Weights of a small transformer language model: vocabulary 8192, 3609 steps.
Each number is 500 + 40 x the weight over its row's rms, rounded and kept within 0 to 999. Layers, rows and columns count from 0. Numbers have three digits each. The size before them is the row's rms in percent of the matrix's.

# down: layer 9 MLP down (transposed), 1024x256, rms 0.0513, rows 125-224, columns 64-127
# up: layer 9 MLP up, 1024x256, rms 0.0513, rows 126-225, columns 64-127
down125 098:510570510550506437523490493456493446513542466514536574512515484484515463492515559512467526542475493418460478470467461498593550473542456521465531531487495484526499492525515538438513534499545494
up126 103:470507520591513500520495492487475454504504484475541505550475546464493534537403456522482454512516514483460505466560578536519480487496476516471477472461519497467519529544453507496504497444559505
down126 103:516547546535563524537536502474519493574513542506432483478545496507473552476550427471518496585458469503532510499504508517504499525454449529528564499569511526452468551468595504431489438561520511
up127 090:499514532496573517446472472521488534512419500505416494589481452534571494528450499546486512505492542531572499537466481479495451423510487457533460448493540493553492572489557489552609427495509502
down127 097:522499557546605461462464484464454507456539488594523472459455528481476568487599469568514567430519507500504518546567523586457455452508511527460451512525495525442539640472463487513457501609557488
up128 102:525505471503474501509505524583474445487502581511507391525437494474552450472460561506550504459539495536472497600473494515539541465505464533479443568546549466481469468583492529484561482503555590
down128 096:492445457460468452493479508584454482466489533515433513492518506506422505532521468460523499699547466499521503464548535470515567503524457500439481549500438536492539471455438510497525527466483530
up129 101:532488510490594473473492524493521480521426472501492525465485473494529516470421556442449426497500551402548549517431526538548506503553492498509497426484532408527477562510465479508486541481467572
down129 101:440488527410550522482513508538449493472523547459473502518494493504558588488499455490525513527507537497464434528505561492438537535417483543489594433595471494560482560531451526413473536547564496
up130 103:512555468503474503495402479459518493433440554462498493601479511470554456559490452473477521514507450520516429499484589537480515471538512526470457483553490489523470522552589500475495545510472463
down130 102:462511531484519573461510545492529467512565505522487527464498472524409506531478499450546474533454459538515463430483454537475577531494511532410454487489535540494459476575582547525563521491499509
up131 100:543530479553560487498524533489460497495550569527477486550562490484472506458441550435524491490482520491473567482477562524410550494583488503487482502494450463512541453421541533455469525479456486
down131 101:586425539524575501500428499483506491478506472503530516432496549530415509572507544483494514482510471521491467614521450488531510503532514530484497563569486513422483567500494464520538463552574501
up132 107:530510478493484480507512543433470437459486483475495483536466510548477473449549521400543572525472564528472516583462456570450492471515496511489533532524521499529469489441556437469508623480483465
down132 111:463550570544529473506492529480456489511470540499597435486507449495505528444515486522521443535496482471461482467556458491493491534532420523513502415473502485489480493418508523528503462566494525
up133 102:490478468427544511426573542481451513486409521505413464437481493466493475488511506515474470458479629456562518536474500579557529471525537558447472482477517496506465558540472565500480465425507512
down133 097:563528500496475529547465561522446513473480485445459484557495515495476513530517512516540500442491396555461491519495535428459503520548407427510463535536492394494510417499522449460504498463456534
up134 111:524463524476419586523544386527520488557473565440513544493571554428535460525489535492415515483530493516469504501513478457448442539529569423405430521496456497511516567535419473490449478466493466
down134 119:554452509514471504510527490491472525459502474481515500454491403514478542524492499486511504461488409547514504522567493472499470510506486533511512505435547434493503525527454552567545558431584489
up135 090:530575483405493481546557478544484613538528449435415574528424507502474465464484431565497486593529566542453583503497474489468478516484455560482578488555496515455501517508439554508562488534494506
down135 088:436498468491509444478462459478513462444532508494481482510458504540564444515440516549449486523447477488491471488502498565476528449457453468513421475423487484513475466540528527508436470544500427
up136 099:585544477519457545578620520480485498480511456560520458509502494471477477483431472522546448510484542540546509530508482455522472544493511555494498551498430481515481489478494520496531551517515478
down136 105:472479505462485464523406496511540537440483527490502586455545468475477481496522515503533513536532453519549464510565463448560576508476508526538571464527546543453517581495452493436498437502509542
up137 095:489511500501533454545510463532500484523554452516484482463478506459503414519504526495536442466553485500525561494560519542504522540533468518483511533444508500441484473511540479484522505427511592
down137 103:513455472554524541515471503516468539495483490507548490438517507526521570470550392499504492514458502522526533524512443464462472563487482496461445395469455589523500544464440458524478460553524465
up138 101:512504602526523494530462504530534514478527498451521530529552552504544554495505448488450549496489439452537530451538494411528518528530517568534455489483553494491534469548411567543520484479513484
down138 086:523536492431526499535473511481464497573481498554509472571474442446480450595548580508474431526485491515455479498419503486499461531475488455503530507518521481557479537486568540452544589477509528
up139 096:504531527578515509511505485418465495484530490502502556424385544430557546471572531511522580490502525436484510480435519519495449476487514556533479504519454494494502529528504484513482449542520556
down139 102:483461564504510460521504544589498448498478528485571497463604529477508487493484528513421507392502495520480500553541418499514528420507506406467583505524536502550471584457531424498568524528556445
up140 100:540566477520501524505458501582491429450490477499542493409464439488533527527543500506430446505480494504554549490452420442513430493516507504543479469526538537525470474521476509480497534544548495
down140 094:457464494449478512538477500408485493550469523617464499476471500518544531520473520500525547471533525477490476505498553482455559527449486483553498509513513398463434502482465498456485558478469486
up141 107:511472391517506586486485457504446496520468467505510493509491499476493495428550447552464497482503508507608518456500561488486510521498473519473539427466520544448516531533530456510535465503499518
down141 102:533469437496479544518506494453495533493484557482507464522460507499530513511490452496530492475508517493497521487470470461469485628471457467426533507478473504442508502485545437512446480508459501
up142 106:620482611512521477513490489545535478523538546575507438531496495517492484486533573535434416525563460500515508513481444500549472495509484533499498472513500496518520506519474428447526498488468476
down142 099:451469510406515541460535533481502494518507532486485547515418514523485526500517454538553512545479498507468477482459542544491501469493588525453473503503468554471420557516468581457498502520496508
up143 099:582547533559568458463563502494518497578496506519470486528558549498472463417523456500532563532503473528504534499514487481449493519510450539537452478519489491461524509545538516501535531473542499
down143 105:467424549480523503431482522483442570432531511483509501519492513549510601600521501524447417469476471502499476506423458508523458458498551498437453435535515556511508544550536477415575548436556557
up144 095:509545466559468546501534590587421516495484427479471494535503520466474471504431526535526578512501486540561499565463529446562539512456536492540423562546501464512471513452438512482505504464520530
down144 102:546517492505482497528486427451535545539500518529465566499533495457425448418474490480526456438545524460493562545520523521498450500559471446535529446528570544486478493465471458563511479509460575
up145 100:555508455464471489445510458391521449472528449616503545549449538529428461474438526519527529463519575511529505547463468533547490549528395525518432535528484451496478503547448436524508422541547462
down145 098:465509507515518549540527469497496493509539467494555515491506464507526467505462521472507444569450494567428529497538503499451450432471572484452558426489509508493564502510545589495521592512532487
up146 095:534482569523463528468449519487501432408641523485493520444565535534572428503591500428551497515503501560455449545465433460433519473485491457502486424538476543474491442488567511489479484521527551
down146 091:513485477459471524518459471432486506487442474475516584525501503450478534484501503470440552478514507455504541497473583447536435558557504558491486544479486452504462514466541504549468500482452469
up147 101:461504487522552460526530475486471471550461500610549537557519419544467471526332543475531564511441525541510548531475485514506514481452434573520572482545490466540539444450530486487498478459541546
down147 111:514410470459451510450529498466474499527510474513492510553561512616492508475562489536429456415511492461511494494496563552523502501538512504530447460511513519527479463496544510469528498503439474
up148 093:493508565499515456564599466474473561453489473518496558603448494499413461511490524496451465515520537485591486442422486462507450493456501495509460459505544549582524492640485442544504461496549450
down148 093:525523447516499532460553487504439457519414546448463428481555464548531469491477486442467517399562527543447466527517520488540489539484476517516524558485528570452549504455530543461462494510478584
up149 097:518468521419550575472503454532500485454416469514539547539390501471446502526592420458485514520582488466492474506432520466494481526550473511496392467433473566542443447513441468537458520503461513
down149 100:489507413504498431522491551480464492469496505390510506459553476488500476477458543549451422454476521531441484517537529489513535477464473502432407581483530542515467499537529569518534489550457559
up150 092:434530499491438478437539496504483524485490458514520463529445551507468525521597587479451516440587461575443503556435467505558523526458508552544536529453490533418479534499418515547525452509456444
down150 095:513508535482518432541476519506524501498459564547624475424570546534502482564463462556542479534459511520539453485550547473533498468476515575524511504533530469556510525497567500475563433515525472
up151 097:508493508523478522489511525459529525517505528494481551505463579497502532533443496459509426487479486503513503543582534543557485497528484479432454503504465463479513466502488519453500439525506443
down151 101:578447465575437487440480512441518569473536451452506506469542508551465481441454521480542564528492488468497538510490517537552532518457540468490487493439517486509476503407464491493456584501517491
up152 092:517473576524476493492478506485452488478514523527549511542525617452554523438487518434517476479487481524435435463463535557512451481492523529476495495530498438556503510478536496522525517496504518
down152 088:473503539486500526565510486548511481475485500490498437531462483504506492564486530589521502480529527471458530492479475468510505566466500485532481460440446489533520472540540436504496535526448575
up153 112:537492500501434470480525528483502466510512482556532434510563539497495534440601529511481462496491481518542564585441513505488552508481526484492435547500488471477547530492488501547521501470491558
down153 117:466470535394432488503533561538525537510489573497438471520469455493453456488472521495487514490567510483498518492461490505510513460430528485544488521513522511484528553517404526505463494513486556
up154 094:491540450538521549558540543580506478503529508553516554500557498461489526472558531490455572504420523418438482562419489462531483497515518476617525483522524505533472488432449499495516525561531513
down154 091:448438526519508531486431496462487534531550539520553501484461514506569430580523528464593475451529497504459508505562475496420526449482476526494521424517550431547509569585583541471506520509470415
up155 097:494498477563479479518493592462538493529522491470426532575496578532466484525519516463484409511533502578423503490527486518525500531443496607529502485540493386509469410544489492454564512442462493
down155 100:496479387481548561592494495476523569531528529440565476492506490476535551481511457462541508532476439445488456539547466483479467469451457486524501504502522445491472534555474497505492490431464499
up156 088:512518484571476510486505527476543516507487522504538554446529524495533472478518464524529542471506564508483523497519516495455512483431498460431507486509429521571449482437482524495423501482477493
down156 082:540552515461422518461516449450427541451457512468525508473460527427470518546486491476512458588543607497510483509504396525541503487441369536483523490517476532539499547492424475510464418543520445
up157 099:570430516508572475460458452542494531491559525478519552525541454500549504528497542454483489460504531399541509556464422509521451508559532564469477507517454505477452457505553474473549471500488423
down157 097:539510408470468509504546505429479492522437463550554561525500472554499518444435485546433563490465508482487534462516564484588447552509496497581478567499524512462508495476430496526470468481455485
up158 096:509565509445463438468465419495473527590499404518484513459495460450534574530448467465462481469526508450500460430432443521409520466571500449518565467533471506519463442557422529507426508536565516
down158 104:431444457519459459514558525491532487444531599547539471489538494500481450568560466556481485430520510514506472488506620490461445541458455557442422546434464500456552508513529489523569499496428484
up159 096:505434527548451515508562497505487499510510450469457467555497478422476557487560550521461468506491515518527529447475533467509552506532484523517497425568469508515486520456548493524467482494520441
down159 104:436506447451471490487533471516643499475516463529550550454453501490538549548485430534523485518435563549511505539490485549488526518564480555501549567479559469489466579529544511461600488479528552
up160 110:426488436541518427551480518492535502484409501609582462556509471471466610512482545518611527504473493523488487450448564527535474498556496484539471525511495560512478459489477491504533542447477515
down160 104:544478481470507501499407525497591508535478455465448491557497514488507470452515548440563453585450519450572485500480554490458429500539513572525570492425487474600474494416479520488464447470556517
up161 102:470504530586523544585539438461529492534408505502526480477462515508417519491541539537434477519542548459550540616477503520509485454468497483504464511510542535477504452483494508566426483426515484
down161 101:492474522498518501481527492537505526532515542450492518519531471520539498583480472490561473513501507458497528463455523517502443553549605521499559473450442529519519506467477534524535506479497522
up162 093:504348504472522507529470438458501516485542508508520460512570503467565522503514502486457522478546527560529591456523474500482482489490510510507573516490448514541494506564525460478428519489543492
down162 100:578476444489518581537494523481495505512535512484483433449492510422454464578543529512508480477433494494468505487501501558519472441432463533478466447556578500466516457452536461491556434491533530
up163 108:502494586497503511460523461584508521454484505502492489500500496487544512516532514441488489504538576531459501478494529533471515516449545488472499478458500491505514490544530561496538451477435501
down163 111:505542495540550499517527419559497532545480544481494580503492522461530455475457563415564485520542462516457457538518528455550506492541500462522469557511546457510480528439520498506524532533533523
up164 106:546508513522459467434507446565497449476422428448486512501477470530522474430520499498492585488458502497479484552520471506475494516581507507491427485431435531476492479507509534540465462476510532
down164 110:487584522469492492513569551497533535494533428536518515445497540492451514546548486552484544489489509508471560485484444506553464430470558477474473509461507474495518455521577427530582500480521522
up165 105:419504488528396514515481500466489537478494557499490481563570527456540478508486503514519516472559567502519555518537575568488468505484513523523512530378527486536440459493493508491445529492511563
down165 107:487546580551585499568473450568551486445442509489383546540469538570478467481532573523529504460525451466470495507488453530463512516493534527574417533495522496540522512440504506389519466456424533
up166 083:486555472473505504461482570563462479488448368452531485526487514512449453459466449450550531506458524588500487506454499535466587524499531463427478469480479470498509525479370504467560499496512511
down166 082:543463495509501435504522450501457518489562430498570526467520395455504496469493506547538523540549551487482558566523475465454486525501497523517525485546569476542504563499487502493443433532483499
up167 118:537482502538489545487550501554421467459550516491495486493506466525508496526552548588459531530485575462494493526494523485480508506522551532473517528594443529580489532553525518512544561539491412
down167 111:504472491455483578498569508499526454454522542545556515476440522510484544535531423525467490476523511439486569520554524443509483532396481530479488543452546481530497525496390499496592445500444490
up168 100:489525565514468565510485520551459467510495457554549499484551511476575478476485454478540572537498563537458500509450550521504536526469486585575487496479512507458463538522474532471517475547588529
down168 096:593508430462490528541490472478553435469500498491526489532468519498503529423519573523472470531502463475543474489517476529477564452536468446471518492535494542476476461525478520493533525446483464
up169 104:513524466537526499559500487477487480514463451549552574501441432534441516533540523435536513522509524472448561444500437547476564524555472508465535425427501454505437566502435471517514586430508536
down169 100:486494520451494527467535496480490559528484455495505566471518553507402481532496454499438522518611516499559534531447470455511469491577504455406523488524515459450489491477564452546569516476516518
up170 096:508523474456545456520497462554584514574520513570547532497479501496542482515517558480570575464600459574513492445540505519466403514520496520562543580481495465521453593495448478535474501511426516
down170 095:521455530543485474479523533539489542481484529507481471564483475470468496472420485473456422451573545476411365552507490533526582484488566531472517498531508562485482498508452481589539521458447550
up171 092:509512509499535521554474478438463512577460490493537470473466534475470476507580414534538486448508514570448483478477577491496419458446435473494533530511472509505511560471502521465501551472542505
down171 089:562527449425423459499510580464480508459537499569484514526501480451462476522430538499499409564536443529492549539506425500455503585591501438512542574488490548547469527532472508505480503474572463
up172 103:505527456516573506577446541514565501542496504508446450401590502503452500502474506447458511452474456436511558483522496477550505491511479507547547534507522566555490522495503496471570477551550506
down172 101:507482539460468470506528478482466510452436487472419515552422508415518477482522499537480509548528509566560461510483563562480479490534498554518510473439516457520462443493453485475532511393472535
up173 112:497510520565576511481456517465526545518492531555491549528505503492571539541520549427480501534473450510505492476495500405467487467490478438470553503427542473518457562479564458517530483480441458
down173 108:480495496465504502462528497518485439517492444527438516504507525495486504484520450452409518472488461520499454408550488504521488470499560491553512530489543510500555536432543555530469499531479486
up174 103:523488461489472519493548512494504464528551519461500516516524482449590497547450576539493556467551509499586544519449442491491579490540558510521530468525519499491523471521504558545497556535537440
down174 104:478491516486434504578594585528532518518529540514487580437443483538491495413485510519476459448492508546435555503476442458479457465476503473439505515467462499545486518498509521536555534536541432
up175 102:552512460524403458491480482522501463508435498565525478507539472521530527500495582516478434495459514447569462470465549526551478490498543502500523486479559504517530586482516517466478439535521525
down175 102:460504487530522473575521484512466558488494524470482530466466459481499487558425535564506571571482523477480488549508503456444488532489591484460455428514518397480463463520400458550448520485529543
up176 097:468567487482477553510546481398538502495495531490500512480535568480548451450409521482526526492456519444488512513436526456561534576444451543493516531499445524536520423559457518457480482467452474
down176 109:433535441501478417514486500539528495472460487528531503489487552540423548444537530460492499516514474520505527514579484469462446423577467478496510506513560546489504403436537500463517476510540462
up177 107:503523501500471533493534503494532544481573478454524588545475529420526448515436503456530567439498517563451476509519470557397459580539550534516403521521479545525488578519564476504461501456521489
down177 109:444462498542468488455508464566519521548517454398542470464521465473525506467460515484498482511548475542520422415566443411474536524497521461536539492514468473520467457574441490542506536556551454
up178 100:485512482479505447519564478501501449532565520456508498494493482459544411543591443511402477479472475497523486507513550465485515529462478533484510537475573494491513464457473490559487501460479470
down178 102:502508504512451479410510520515421592504456490547464527494503498461459526515512525538463527548566501522515498524437525504478496507518489535509535456485529507527509401519555463444490541474549515
up179 094:467481466457540527421510449465473494571481558458473519501428477466384528541495484466468496557525507509465497477476405452484404467542507519529513479498472520402489512486538474495455451481587463
down179 093:484550511521524541480468514527590530448520550532522593525469584512475519541506531580429536420476529416510509556447568463478493506456519520452458408511557527509546565487465501530515535478481469
up180 102:339478548434501533478500492497475458453486457461460542561506500450521481507506461534491531568569510511489595496530460475505558518496564460500600500416491581563536521451542470512508526544498465
down180 101:505499568495502481552566537534525466423496477530485443434512524394521528432413530520517503458503554410523454448500445520542443582603492521510485499515514524495520501511427445526563443481536529
up181 096:452520506484495512601509542540514470558504619541484493506504409481506537583517536522512473517542488506512520511509541508539473526620503511444505506534465509554492550510573488486392537547483488
down181 098:501505482525491498452503474491464519491528454474564471440439517480460452392463465435416494462548476565506521513486495457416456537467498515537521522476467468537444448487540574508572480417598511
up182 104:472556545505496530456536472523455480543488511517509521559516485432516462452514509481460485503545486565549497510488513538437472516529407461520499471493460598475572581507523527489526463571566514
down182 102:501442453469573579503484490465506475491511493431467470457475511503383499501585539461516454515530526503447489552495407475506483499463472469538552464564561479496513438436524481445440448420487460
up183 098:487523564495564551475484556493478507443499480474518486458482429480525464545512549413499549474416435481486539498492560581468508482528499540501550455512513445495546505568445466542488476476438529
down183 103:499566535488516510501489400515459492538495474530532511529504501509491438501530528501465554475539547490544434478522487514516464562436481494524452572475537470507491486580500466491508513528525537
up184 094:481514513440434476492427515461524469503450519521432471467443512440564533465488482529546545528463506576540501544523499475471476452494517486470490473548508524459513561541506515520523490494484513
down184 092:501486538524521477508613467418471523504510508546540514526507523491399385527490531587493488502490526552418505441533558557444488427520483470518459522440525430459528467485572489452369485492452486
up185 097:447476501517617552558583493416506481557468520450483515496482449467458564494483532483576513530543499491578521469541518509523500511555537580527574508474467471507495571572506656496493491441527501
down185 102:500465504542491521465524474541502431550458473576441526527463465445549480517434534479509490426495488540445492508500549510452498469458437521453511506580517560509457550486536477567405506460481482
up186 111:457471514461515540498518558473545534534486551548451550505569525486521498487521448538465539501506505573514507511457407526551455513511507538468532429500561521520548511538516507509570450494438502
down186 111:531546535476552480513469529560414531491494447486556528445543483511520518417469533423472571553491503482427528526454484497390522523472418496490478485495550536479464446419555521501449533501520487
up187 107:522579512498448498454550513423507478487525455573554486540517514486522534534532557512534528578567442393559536494442510476475489483478483536494552500512515523483528490494553529461568508457504496
down187 111:488507481515494505456486517514545475422489469562484491541562454519468430572504518500510530482484569502501525505513486601530524460411491486497464494540470545515482526566568468597499521577517529
up188 098:516408493427518445486548513425537540493505555486523498516544496452502485431513500507495537519544514456556536438555519485490534565485486452606438535546505508503553551542466454544518462500471545
down188 095:470508521473495495439474528476471486481512524480462467443541533540480453492492460463461530416496522512526483533504511496525540408476549566481529492486494490482443515521566464467475549534519571
up189 097:543461527428478485471480506464454495555484486481564462504513484517495459548480462473450480499491477530555544450512544501505506499474531443488449516431473493455482548427522552409473473509449480
down189 096:527515463480498508512548479572478518483506553520446497520455472507565539518447464473496501512533561492408520547531422379425537516469488552479469508584495497491483488507493520489495510448514531
up190 103:552576468564516438443540476538411466514552483525577499566533556474477539574496510490461502584442426459472459546529505480441501475545503496523459430544463467547544520500537424525379544494516494
down190 098:445435514527540460553484543478487485493472523532445490480521502508502469424488568438507575386535482500506469422486541495548460538436550463516551489494528513470492488511439485476530405501496474
up191 101:503497415517473527366498515564533458538571449471532518474600479463490514482562482485513530537514547458449474479533505485457504525509514521558477467472495541566513546392463560487487481455533448
down191 096:493539540509525472534519538459563461526453490428406451516482446494504443439471526475516476497530501517473509506503448576468490576526529459480451447531542533542496469531513470467527466587477523
up192 094:488465579513553573499442498419509490493528458583549497460493471446492430474522510562456560459516505525508516497554495491467466520523453522496529532481555509519474532523541530550540505508445644
down192 089:426517515506516388474472524579492555542523544529510553454517509533560514504466501481507504594439499514489527549539461512530472539520560457465453495502522449530467502476435465443482488506493470
up193 092:588525492382540521449475525505490515540498486495485546431479557485481448473497412513452501546635556494532487472540429488459540533480564473527509562545479548444492535537529527462544494559514496
down193 090:463493442549546432548482488497501486515515526428595478547544452523444594470506529539532571404416522462453541422479486605550454457534466568505455435438516467541510474423553534515501472478501518
up194 088:463438554555506467482537514507462472479543483527505482503505582475495507524474506494451506512459502486559488433484526507517523516571507520490526476523486510448504516502464407509507464507497452
down194 092:541581462493507502482472483529503548445535473447534500431530471518484463459490525530493418589536445523513559516520490493517434456461579451538505492468520459484521459499490526443491523498510439
up195 098:434474566519454490582512510449578546519459472521497493584503503502477475443438515511509530541468435498436472567498526528397560496523542488470462480462473505526479502504464511465435423517508523
down195 103:495480455502507477552470442491546445536553560468551486464522526512540517449516497514525487476491575566517429489479448425571522533539527458458462534446558481513547551513502489522497495512458506
up196 098:526488354455506399554497508561514418481503498445563498497502480552507475506543491499494489554506484543555526527483548476483435497498504520519472495509440537483505570495550503498447485576479447
down196 102:572447614448526537434567462532467525552448486513435480449525492507535516601423508487434531587488531565485430561544510545546506461503475473519582538467499431461471493513519491540460533424464500
up197 108:526514398506523453547412437514523506511489464527592522455470457505517526480493561507460437523480451524473499511525485454461502455517482511496472524586542511547509500424453406565459499561541451
down197 100:510444615513494526522564514557488481497574526355436505522505557536480499472512391409544543502434510546520487500476511498539501535509535519458485474488485524537451464520435586525518538464449508
up198 105:511502521598488502563572541511512531526529489512498521493445554449519429515439480519479490513459496475510463494476507526523562541540554489480497532447494420531477473448502421456564462539516522
down198 108:492547433456498515402535474522545470525481545437468425522492502497471524530547498477506471475495503512433509511540446464456471476421495479487579442497509538518468569487481562512461507457560504
up199 102:495538527546497454494548558507497482496526510469526502553505476470577413593496475506486500456562467548481577484523424509430536498467481451534576569485492479544527492476534522536472504541546438
down199 105:419502550466454502544593513536482503595474484555525476508504516505418509561462522483446455436488490481504490481530524529457524565489508500550467571462492524505522476453535460534459472470485479
up200 100:471422466531558515419493449498461503490561368501473596476497464509492530467489480487395474457466555483489580486483490445471461530533466459468500481475545480448544490451434479437434427470462480
down200 101:522527477437455490442532545508490574501548604540445435596508543448534480505517484539532530441490518564439497452496484468499557553527541420479450506512522495501518491473500477549562458474491551
up201 104:530474499541500481468442497457430514464501492556437532556524511555471521508511523491586552456443569467484491455513487490521500509489518476584440549523434526528519531480504519451486408553519554
down201 118:508497509520481422510384499589499484459570573475449519432520515521440497551455545491555549428544464486541451464438502455531541510541492563530549494477507504526447502509508497492579484519459532
up202 098:550584445484508481497419484478457483517428434526481539498519506472536444532469418425482452474526404516509450496480487531504469558457519514476569577503465528482477494541540547517462492601447514
down202 102:528527462457538559537470503438496535461534544489481515515398535441460555542475477559537503537499514473494568493574487508508568454516485493536512526475482471444476495501470486492562519502505461
up203 092:506544524529539537522574581477546508527505554551542553530542489541498520507568532533508458478484456534534481494512589563571438561522503482557464558509467436489529414564466589521594554477543548
down203 081:497505450517474468505515515493564605531491502502549449518489540515492531535519471525485540564514541496467448488497425547556561460512513467576536513448497565516508535470512606486480485506557560
up204 102:480493445489490550527499509528523404490598482531566533483483491447526528489524521514502517531499464607473498490479521494455592493522547497467513520457448528539537488496518548561511447506471529
down204 094:500516538564522514543445515514538533482438548568599452407482427545486564493458519517563472418554525498560554543490525514474490513500468538531552554499506502484501572488523459506547530484557508
up205 098:560481603514493487489556467487503502574505516532586522547459499508554460549495603479514537491593558486492445452487540498492488560456477532489560498487496460525535494520550476502484485441508454
down205 102:473463408504465473552514454436531519410561530431435462479511476494499473444492466547534508485478549539534480494489462574540490461524537415527434494453449520554458466453527499477539482512434442
up206 110:442518520551522449511480499522439489492473529482508504525469444476535506472563463512420471512487504533487455466407488566521489480495486485482595535482488491547495545480447486488398526573486445
down206 102:566499485550490402507481471511552512511529529545448500520516534551541513507461524411523496520538486555555512512535488529511488492375501470408473544445502512461472488481466475511482515499512510
up207 094:470413506450495514451505524517464541473425513513499497464436515504560534474469465510544521511512420497477515534487534526504490466497507484459398546508436434525533518572549391483510533490466455
down207 099:502560485567448511527511598473574500477512519513513533454491511507481490518512516565487534464475562500555509365532499559479435506507486513528529471458580460452496556507517492580488464498490554
up208 087:483496498509445507507441572562555529500487510419524494513498452526441451532554498461441526529520498542573552550488535539506556469498498465455481561507501506524519518471556472527487539471488457
down208 086:561503494488461438492499505495519523516517501487542485465491537489511488471505528491452490587558509492508475534559464540534486494506439515488491499525537555532572544438474545512467432477527559
up209 124:489469477545463438521409569465507488449500471583501474477474564464512541491582545479526492499507458479539546501490564522490503503531491483507510453511492471530596530513497444529594515493425540
down209 128:456395508496449474478406552418566485506510482530499464498508496455472528512581577541544509535470512509438556556426562507471417471507499505505501468512505519502569479471517523477577499474507493
up210 104:554524484515481576470570462470487473475524484454564616399484500529453489499514447533604559546561481502587458471429453530441519478474514547535505513578458455463499502542507540493564502473513494
down210 109:501568489542457431476459546526543495514489563434502401532544419498480461465506522481459525515567490541486534492553580496470542498514513470548512452451530555478545512419489437404453469503460521
up211 093:504474520482471441477539495473389452500499493514547517493561459541452459526525528508430549539395527480483526515512564509444494533500473544483536500483484468483563439522532475472470532482420487
down211 092:518568502577559559524518557541512517515532479485523527534495537489490543542489565503547436538475423572448504427462443480540566485492520501507527515523442537530426516491526505527522450480509452
up212 103:534495516522466449552477506549536475446519488503568511499540515491442546553566493468564461486494489591532474489521584509447543473510471516498447532465471515446483523521523510489506393487565481
down212 107:529512516519514466447502480493434522414463522468378458550464499526509478537507541557461522491543503475387454547528500508523565424405426430466516496524487510492527451483492505452478457550551484
up213 095:599475536478455476506558473524541424510462478527516487530496496481464483503480548459506576486478412517483498454433562533524547504565537482522469483467472465536442433508450465507478526424536525
down213 096:530533469465501466450455405532481504522577471433545523426463418539552400499474479559514427520496510471562463463471482559521436475488530528496545557568517557492514582518550580461439490489516447
up214 105:484523573456501457489500507484476576554506546596467495525535504508482458465469467525555410520504503480632538520512505522560461531471527520515514483578505535530458481532552525452491525492518564
down214 101:495476531509508442487445555438516445455421417458467573518480508478470492482495544479537524428484474500484436447454517563544510496526525547451478507502533480448520493528460501602544502468433535
up215 099:490480566466556475511552515512451531511498566514538576509578531477549499495465516553472518508518563512537503459543473484487541504586443533525526543475483522459490527530471607473478483532453487
down215 097:485525464533467441460438447484522531490461532452472448508444524440547516526574432505478516404537459530463485549503507472569467431514558485520511517445516528511515458535499473534521489464523494
up216 098:457578515442560476490541466541468425484502475485474451488507533438562496488544460543472537472487479540517466461576419486537484516473491527519492576527484520524505476489401604485477464536504522
down216 099:533484558517527449528462488468469486531509496517571551467476418534392554481480571445456437521433483517514535550486481530487485447557520466569524472497486500433473478511499471485496475549484427
up217 103:494469546555499563494529516468470518522516585522405463465478487462531514482546520512476415474521543552464467476475486580442457522469479480545456529485567460526553475481606415498506548474489397
down217 106:457582495495527481466478460593437519521458419444507526493508564499515513512479500476538534532498523534509532522440526496526488502530539461521472514527449498512517538497484462479496531582520527
up218 101:549486471519498458541499539432471539449454502492589509493532522436485524538505488430521543465499538442490552462508520444498509503508482509433468484498542543425552492592501503504475545492525435
down218 102:482572497453518458494523454483421517511532607465404505476498489521555439559422389530506496533490462530489471488485499482486566467514614479479478525533513494537429534464560544526479481600473474
up219 098:465483565571557483524548463523495450481490481440476504463397449427523449503449521509474522543502495473510509521489528517439520462480486458502439447402528465571511470449460495474485542578467556
down219 091:476536455467492510459444510476511479515436446573561470543471537547486468533457479495478509604518459469580541476485514534452467513535512488557530490515552490474584438507507508415528511475506539
up220 099:465513532493520433543550458550501474463531574455562588510463603439453513441500552477556455496483496471507498470478520528427533449500543509521457559502450433534469476506503547491538558428496438
down220 100:501466548636505548495482532442464528501506553509477481426526441487475513522471488502528502440446465541461504453478524505483446525510566519524491484494594490470468527529489453515492509568512528
up221 099:495486515501573424547518547508485539518519545439507559444536466515489498535569473493571488494490522471507468456488503487529436495545460547530509561572453435524548488508477513513469531510531573
down221 107:480565497427523516443476417554489496480560447483439482496517550460501473454525494490493430516477493503466471499524480446508519476423555452519496442507480497516504520560472526556542463467427478
up222 095:557562465513464542498491470485501441531450502496517454473539494499526463526485450452460516537521602525451573477449519503514500541553493551410499540483458521495514506535462514514512525498483533
down222 095:524479509550534483474490477479477560569564497484475567505565512522462440449520568553542486512510469465504518446437513482528475486537529455495551494529582446528479504496501496533478469463482487
up223 104:476486495518486498509533567562490496511500558539593500539506496464500552544485508456469510430483493510495505512455548476479484463534469525503518465533506413540479532466502545495430523492441497
down223 103:477515496516473447498456478492530468523451455462444471502576495501578467515496480512451521549414391556496452490459473475519450510542464433529511516532511517505461434460494455515476485461562494
up224 098:492548514545543514386565569494497476492470445453444540550502453597510454360515508520588531460469475574543511487474467547509452501512464499498455488542510501469507565516460527505482435482534476
down224 099:522477514448493496592514477497441538519467532543545544491588509477451484569474538477452522468504573462549536517527572552490537495520538475525532521519468449587440497439494446453516523554542489
up225 098:510549506486455482436519494554440446462523559521557506481579566549496533496507485460506501524523396532512459554514528558519503480462536452422525544507537478558490421539490525463445530520456550